config.toml
n_layer = 12
n_kv_head = 3
head_dim = 32
vocab_size = 4096
rope_fraction = 1.0
qk_norm = false
attn_scale = 0.177
init_std_o = 0.0835
decay_shape = "linear"
final_lr_fraction = 0.05
seq_len = 256
train_tokens = 146400000
steps = 2234
dataset = "wikipedia_en"
Each number is 50 + 15 x the weight over its row's rms, rounded and kept within 0 to 99. Layers, rows and columns count from 0. The size before them is the row's rms in percent of the matrix's.

# layer 6 MLP up, 128x96, rms 0.095, rows 2-13, columns 0-95
092:40 70 52 53 33 45 48 48 31 43 70 61 55 56 43 44 44 47 55 67 47 74 43 59 79 44 44 30 12 42 53 69 42 33 38 35 38 21 68 62 34 49 41 44 34 68 25 29 61 56 66 55 24 39 31 48 54 59 35 53 48 39 52 34 52 66 41 48 28 64 45 47 82 07 38 57 61 71 70 53 70 58 17 32 52 50 71 39 36 53 44 47 32 26 37 38
102:24 44 59 63 68 40 69 41 31 68 45 42 28 46 46 73 66 71 56 56 33 45 53 53 41 70 31 33 53 42 91 62 38 51 25 57 65 51 18 64 22 49 64 42 48 58 74 23 52 36 33 59 46 41 39 48 72 48 73 70 56 33 24 60 65 42 55 44 38 53 26 34 49 61 26 60 31 60 67 53 39 50 83 52 53 33 59 44 55 44 68 60 31 49 56 69
095:34 49 21 43 63 58 54 54 71 56 51 69 48 72 81 46 19 63 61 61 49 57 33 61 65 47 43 55 60 23 56 43 60 41 38 41 59 39 53 79 64 78 45 44 62 28 56 52 60 28 40 62 49 68 72 49 45 59 41 68 30 49 27 24 51 47 94 68 70 66 36 67 72 34 27 37 62 31 58 34 60 44 45 68 64 45 29 47 55 52 44 60 64 39 44 31
098:58 45 54 39 72 75 54 46 49 18 58 33 56 55 45 56 61 65 54 56 34 90 17 54 25 42 27 06 50 73 55 50 66 48 55 58 49 74 29 50 80 60 51 20 37 59 42 37 47 36 62 52 36 66 63 64 34 65 32 43 65 65 33 38 30 50 37 61 33 69 41 48 42 49 45 39 59 40 64 50 54 82 54 42 66 42 38 64 40 67 58 44 73 52 48 37
101:58 51 43 32 39 60 60 44 28 29 51 56 23 44 41 62 46 37 54 50 44 29 34 56 53 50 50 54 42 30 56 48 57 44 81 49 63 55 65 61 40 53 30 39 63 71 63 50 58 70 54 28 41 21 46 46 62 39 46 63 49 55 06 60 57 36 49 64 59 65 36 33 48 72 52 80 54 16 29 32 56 79 59 48 25 54 68 70 23 36 28 75 49 58 35 24
103:56 30 49 56 52 65 49 68 62 46 41 50 53 45 55 80 57 49 48 36 37 53 46 52 41 54 50 73 67 45 43 36 62 67 75 53 52 31 45 29 37 78 47 39 58 40 75 55 65 69 62 34 75 60 64 26 51 18 37 36 44 27 34 40 48 56 51 51 38 40 76 62 18 56 07 78 34 45 22 31 43 36 46 67 49 37 36 68 22 38 46 53 42 70 37 36
097:59 55 45 65 54 50 41 28 52 67 43 62 58 45 49 73 61 63 51 47 18 40 47 36 51 46 42 45 41 49 68 36 63 43 49 21 13 35 49 51 38 59 58 52 33 51 51 48 58 23 76 47 33 38 60 11 66 45 27 67 63 45 39 62 28 44 19 38 59 79 64 41 66 42 40 44 91 63 54 53 30 41 22 42 55 34 37 23 51 32 51 65 49 33 69 60
101:41 43 45 46 54 43 66 74 28 67 23 16 41 65 72 27 62 55 59 43 37 45 39 34 44 70 49 65 50 52 18 76 63 34 53 37 63 50 48 63 69 56 65 53 55 41 55 63 32 66 81 64 74 49 53 42 57 44 62 46 47 46 49 60 61 86 36 56 24 60 54 66 56 22 43 78 52 30 34 27 29 60 29 56 61 62 47 47 77 44 49 60 76 47 30 56
102:44 56 60 42 57 49 57 64 49 54 32 23 37 58 44 41 67 25 42 66 18 69 14 30 46 47 69 44 53 50 67 50 52 46 28 66 60 46 48 45 48 68 45 61 21 43 66 60 45 37 39 39 53 39 65 32 71 38 51 72 66 49 58 25 49 38 50 61 54 74 72 20 68 29 21 52 55 67 68 79 61 51 47 73 48 45 44 58 60 22 17 69 47 59 57 65
098:34 39 58 57 66 79 54 51 49 54 37 50 61 42 33 50 47 57 40 70 64 60 54 43 42 49 25 38 50 39 42 40 30 27 43 29 57 49 47 53 61 43 66 54 63 65 56 43 58 52 55 35 72 57 49 37 32 90 66 14 87 47 37 15 41 55 52 46 29 48 52 86 60 35 49 58 44 51 85 67 39 56 39 50 35 82 48 62 58 70 73 22 39 41 42 51
095:49 58 65 69 59 46 50 71 31 42 46 44 66 57 50 40 22 36 91 36 62 52 40 69 35 43 57 41 43 63 99 31 51 53 60 40 59 64 39 61 45 27 59 69 44 65 37 68 55 56 33 69 61 28 43 33 29 27 30 43 96 50 38 57 60 56 50 39 38 53 54 71 51 50 65 64 26 49 53 50 65 61 48 61 59 46 26 31 66 74 43 51 38 46 69 62
107:42 47 36 55 47 64 47 22 65 69 39 40 68 39 41 49 47 41 83 61 61 59 41 29 55 59 34 56 54 55 58 40 44 63 37 49 30 37 61 52 52 51 02 32 49 44 62 11 38 46 65 33 64 66 48 46 42 37 53 82 54 07 41 51 62 47 50 62 41 54 55 44 90 84 32 47 39 45 67 45 75 27 43 62 46 42 51 54 56 51 36 67 43 63 44 70
# layer 6 MLP down (transposed), 128x96, rms 0.097, rows 2-12, columns 0-95
093:52 22 36 43 36 70 44 49 49 67 52 56 55 68 42 66 65 35 60 31 41 65 57 27 31 64 30 80 57 70 49 57 31 75 43 38 68 45 51 73 73 66 75 23 47 43 26 46 46 65 74 17 73 52 45 47 44 62 48 69 31 48 42 64 39 48 54 35 47 67 69 58 72 35 37 58 48 68 37 32 39 54 73 51 43 45 43 33 41 32 61 69 36 53 79 73
104:44 65 46 59 32 49 43 27 61 46 31 49 86 58 43 62 29 63 44 30 60 35 50 44 44 49 40 61 82 28 69 23 60 45 40 59 71 51 62 33 46 38 40 39 37 24 48 48 30 47 65 47 60 16 67 50 46 57 68 42 31 54 24 36 68 39 47 47 48 00 47 57 56 65 60 31 50 41 27 52 59 50 46 59 57 51 73 64 56 31 34 51 27 68 45 59
103:61 62 44 38 20 28 50 50 74 26 36 38 06 54 41 45 58 29 68 32 32 64 46 75 34 58 27 45 32 52 53 43 10 52 56 41 71 33 40 51 31 58 33 30 57 77 59 49 42 58 45 53 52 64 22 59 44 30 36 53 57 33 55 43 45 74 35 63 56 42 47 58 56 71 32 70 76 47 48 45 45 66 47 67 42 62 30 27 44 72 49 36 44 54 44 34
095:39 56 38 24 33 28 33 46 25 52 51 54 39 23 36 69 44 44 40 65 35 64 34 35 55 52 62 68 80 66 33 51 45 51 73 50 35 31 44 59 39 56 48 40 60 38 67 78 60 37 32 52 36 66 73 56 58 45 49 45 14 74 30 59 54 36 37 46 32 47 48 66 36 34 34 61 86 23 35 62 49 41 33 35 78 33 72 46 38 33 36 58 37 57 56 40
103:74 70 76 50 57 54 72 69 48 21 32 50 56 50 73 61 59 53 44 53 83 59 38 47 66 64 28 53 64 49 58 53 59 56 45 74 23 43 34 65 65 62 28 58 74 48 51 48 56 48 43 30 67 56 78 72 43 35 48 55 66 69 33 25 57 57 62 67 05 29 43 51 43 48 54 38 46 44 45 57 53 51 57 49 27 69 31 57 57 24 59 19 33 62 44 40
106:67 71 47 61 45 32 47 88 52 56 41 37 27 43 58 36 32 59 79 66 56 39 40 75 33 36 45 44 58 42 33 22 48 51 48 46 31 42 58 40 39 43 75 70 54 40 36 33 45 53 49 59 47 65 25 68 37 35 74 43 57 77 32 28 50 70 10 36 26 83 43 50 35 75 64 34 47 52 51 39 53 64 31 45 40 26 63 57 53 48 46 41 70 47 48 59
096:58 47 49 41 73 23 51 49 63 37 42 51 64 38 83 63 49 23 48 65 44 70 40 62 27 30 26 52 44 66 59 34 54 47 93 71 34 55 57 43 58 46 45 57 51 39 71 58 63 47 53 35 49 16 62 39 78 45 32 33 47 60 36 45 49 59 23 42 44 39 22 77 52 42 56 68 46 36 20 68 61 63 58 43 36 49 47 35 30 56 26 45 65 75 39 42
101:44 27 48 11 33 74 51 45 54 34 64 93 68 26 37 53 58 72 45 38 71 54 51 73 53 54 44 52 70 38 60 49 74 54 47 24 60 43 65 58 54 39 41 35 84 35 50 50 43 59 69 26 42 71 39 36 55 27 55 50 36 38 26 59 42 52 58 40 48 62 44 72 52 81 60 54 43 38 62 53 48 54 57 39 32 50 60 67 34 06 56 44 50 69 55 51
099:47 69 72 68 47 58 59 34 59 51 57 51 49 72 42 56 50 60 64 41 07 56 74 42 44 44 47 25 24 75 33 40 63 53 51 45 51 66 23 67 68 53 35 66 50 39 10 61 41 42 50 57 28 66 58 51 56 51 43 70 25 81 55 45 73 49 62 35 79 44 51 34 25 39 49 47 52 44 32 35 53 65 25 60 64 69 57 35 27 38 46 46 40 38 58 26
091:65 51 68 37 52 25 01 43 44 47 53 66 56 41 46 33 35 58 22 45 54 63 39 24 41 73 50 54 48 53 52 54 52 34 26 60 58 47 73 43 60 47 32 75 47 52 70 48 57 29 39 63 44 62 69 72 46 63 39 53 14 65 43 44 64 59 40 55 43 26 46 75 45 41 47 16 48 54 46 83 45 36 28 73 62 43 73 57 70 36 64 58 73 49 54 36
092:40 46 68 55 46 46 41 54 50 38 33 57 92 71 41 38 53 39 38 56 72 47 61 52 36 40 49 21 69 76 51 53 36 79 37 47 46 53 53 48 65 70 59 73 39 83 29 44 45 47 55 66 64 69 53 38 21 77 62 73 61 39 39 28 58 36 36 50 88 70 61 37 59 45 87 58 56 52 45 58 40 36 44 54 43 36 65 52 62 63 79 51 40 38 53 63
# layer 6 MLP gate, 128x96, rms 0.0978, rows 3-13, columns 0-95
101:80 42 53 42 42 57 47 35 51 76 59 66 51 46 37 54 60 35 36 68 63 45 65 66 21 24 62 57 52 59 51 48 51 33 39 61 42 72 77 36 32 45 34 80 30 67 36 41 67 41 56 70 65 40 33 40 75 36 44 19 50 39 36 44 60 36 68 43 49 40 66 55 82 55 55 49 36 80 41 23 62 58 73 76 34 35 64 35 44 69 29 45 50 53 35 41
104:50 53 47 49 51 66 60 36 48 27 74 47 57 57 71 25 61 33 54 36 26 71 66 47 67 52 36 45 49 72 67 64 44 68 68 40 43 52 67 45 30 56 32 38 58 57 45 48 61 52 55 57 49 51 31 37 54 22 43 63 63 43 52 51 50 20 47 77 55 49 12 48 84 57 19 50 78 48 29 39 38 35 70 45 45 57 36 76 62 63 63 39 28 68 51 13
095:30 67 41 50 46 28 68 20 42 52 47 73 63 35 44 56 47 48 13 41 70 69 67 45 31 61 35 69 41 26 49 50 68 44 37 61 58 58 36 26 95 42 57 24 35 57 81 47 45 71 64 46 61 66 53 56 30 51 41 37 63 42 59 38 35 59 36 57 42 45 48 49 64 56 78 23 65 52 48 46 25 33 54 56 63 56 44 85 52 40 62 58 43 36 51 31
105:43 47 54 66 56 40 63 34 35 39 53 32 53 51 55 48 64 80 47 31 69 57 56 52 55 64 82 68 67 40 41 37 29 43 64 52 51 38 37 65 67 77 31 38 58 48 57 69 56 23 49 52 53 35 57 58 26 40 60 58 36 79 28 64 34 39 23 50 33 55 40 67 47 81 75 41 10 58 38 32 53 67 64 48 33 62 43 70 29 27 28 60 40 54 45 32
105:30 66 57 47 21 62 27 40 26 54 71 37 49 59 45 43 61 47 28 62 59 42 72 51 52 71 35 28 62 62 67 48 32 64 52 66 59 35 58 47 49 33 73 74 56 72 37 33 55 66 41 72 31 34 48 41 49 51 60 45 82 43 54 79 49 69 39 41 49 43 29 58 00 55 42 55 58 63 34 55 59 27 29 53 61 28 53 77 53 29 52 42 48 58 71 49
090:34 55 27 53 68 41 65 62 73 35 39 57 38 77 31 37 27 30 23 74 45 35 79 46 69 64 02 45 67 30 66 46 45 51 50 55 44 57 52 80 65 54 74 32 35 47 59 42 80 46 72 56 52 53 54 58 68 65 75 74 36 45 47 56 35 18 45 39 44 68 59 68 52 55 67 37 46 62 63 70 47 38 44 48 41 47 48 42 47 49 51 61 47 31 67 56
100:46 59 52 24 39 27 49 20 48 40 50 48 37 48 40 49 13 49 42 33 45 85 62 46 51 39 63 30 49 50 55 60 65 33 63 75 52 54 22 42 29 58 45 58 39 52 55 34 79 69 37 91 42 58 64 56 78 33 66 46 31 52 24 45 46 49 45 40 64 62 75 55 54 62 76 60 55 45 21 48 50 40 36 38 59 35 65 51 35 75 56 57 50 48 47 20
093:47 65 40 69 24 47 33 35 45 44 72 43 61 39 57 71 23 18 66 60 47 43 31 68 49 36 23 43 72 39 60 41 45 52 46 60 45 65 37 65 79 65 50 62 43 69 67 54 50 41 48 40 71 45 17 65 49 35 56 51 53 56 41 65 71 58 43 60 78 39 54 69 55 62 49 57 39 29 41 68 23 63 32 29 42 29 34 28 39 52 60 77 38 37 68 20
096:33 67 57 37 39 59 63 77 45 29 46 68 43 69 50 36 69 40 28 48 40 68 52 54 27 58 31 48 60 42 46 53 36 55 94 48 51 59 23 69 53 46 66 50 45 46 33 46 68 57 38 60 62 41 59 45 75 75 62 65 57 44 32 44 49 67 81 48 42 69 34 67 29 26 31 19 55 78 67 40 50 74 55 51 56 45 55 33 44 62 19 48 49 55 62 25
097:60 51 60 71 31 67 49 69 61 61 47 75 05 62 60 45 33 63 39 83 36 74 57 58 60 59 37 45 57 53 53 47 49 57 63 57 58 21 38 35 30 65 40 53 62 33 60 57 66 32 72 42 31 32 44 66 60 43 32 48 32 46 53 56 89 78 56 48 56 30 17 59 47 47 70 31 45 53 64 50 48 57 64 30 77 35 55 40 58 57 30 44 42 42 68 33
104:67 67 37 68 34 39 46 57 53 60 50 50 51 57 68 35 32 54 63 35 38 24 57 74 30 60 69 44 44 37 50 78 67 31 45 40 72 49 50 27 60 31 23 51 22 41 46 55 41 63 35 41 63 55 42 39 76 37 66 50 81 59 23 50 80 21 39 70 49 61 36 50 51 41 60 53 57 48 63 56 28 64 88 53 32 51 76 25 56 46 52 24 57 55 44 48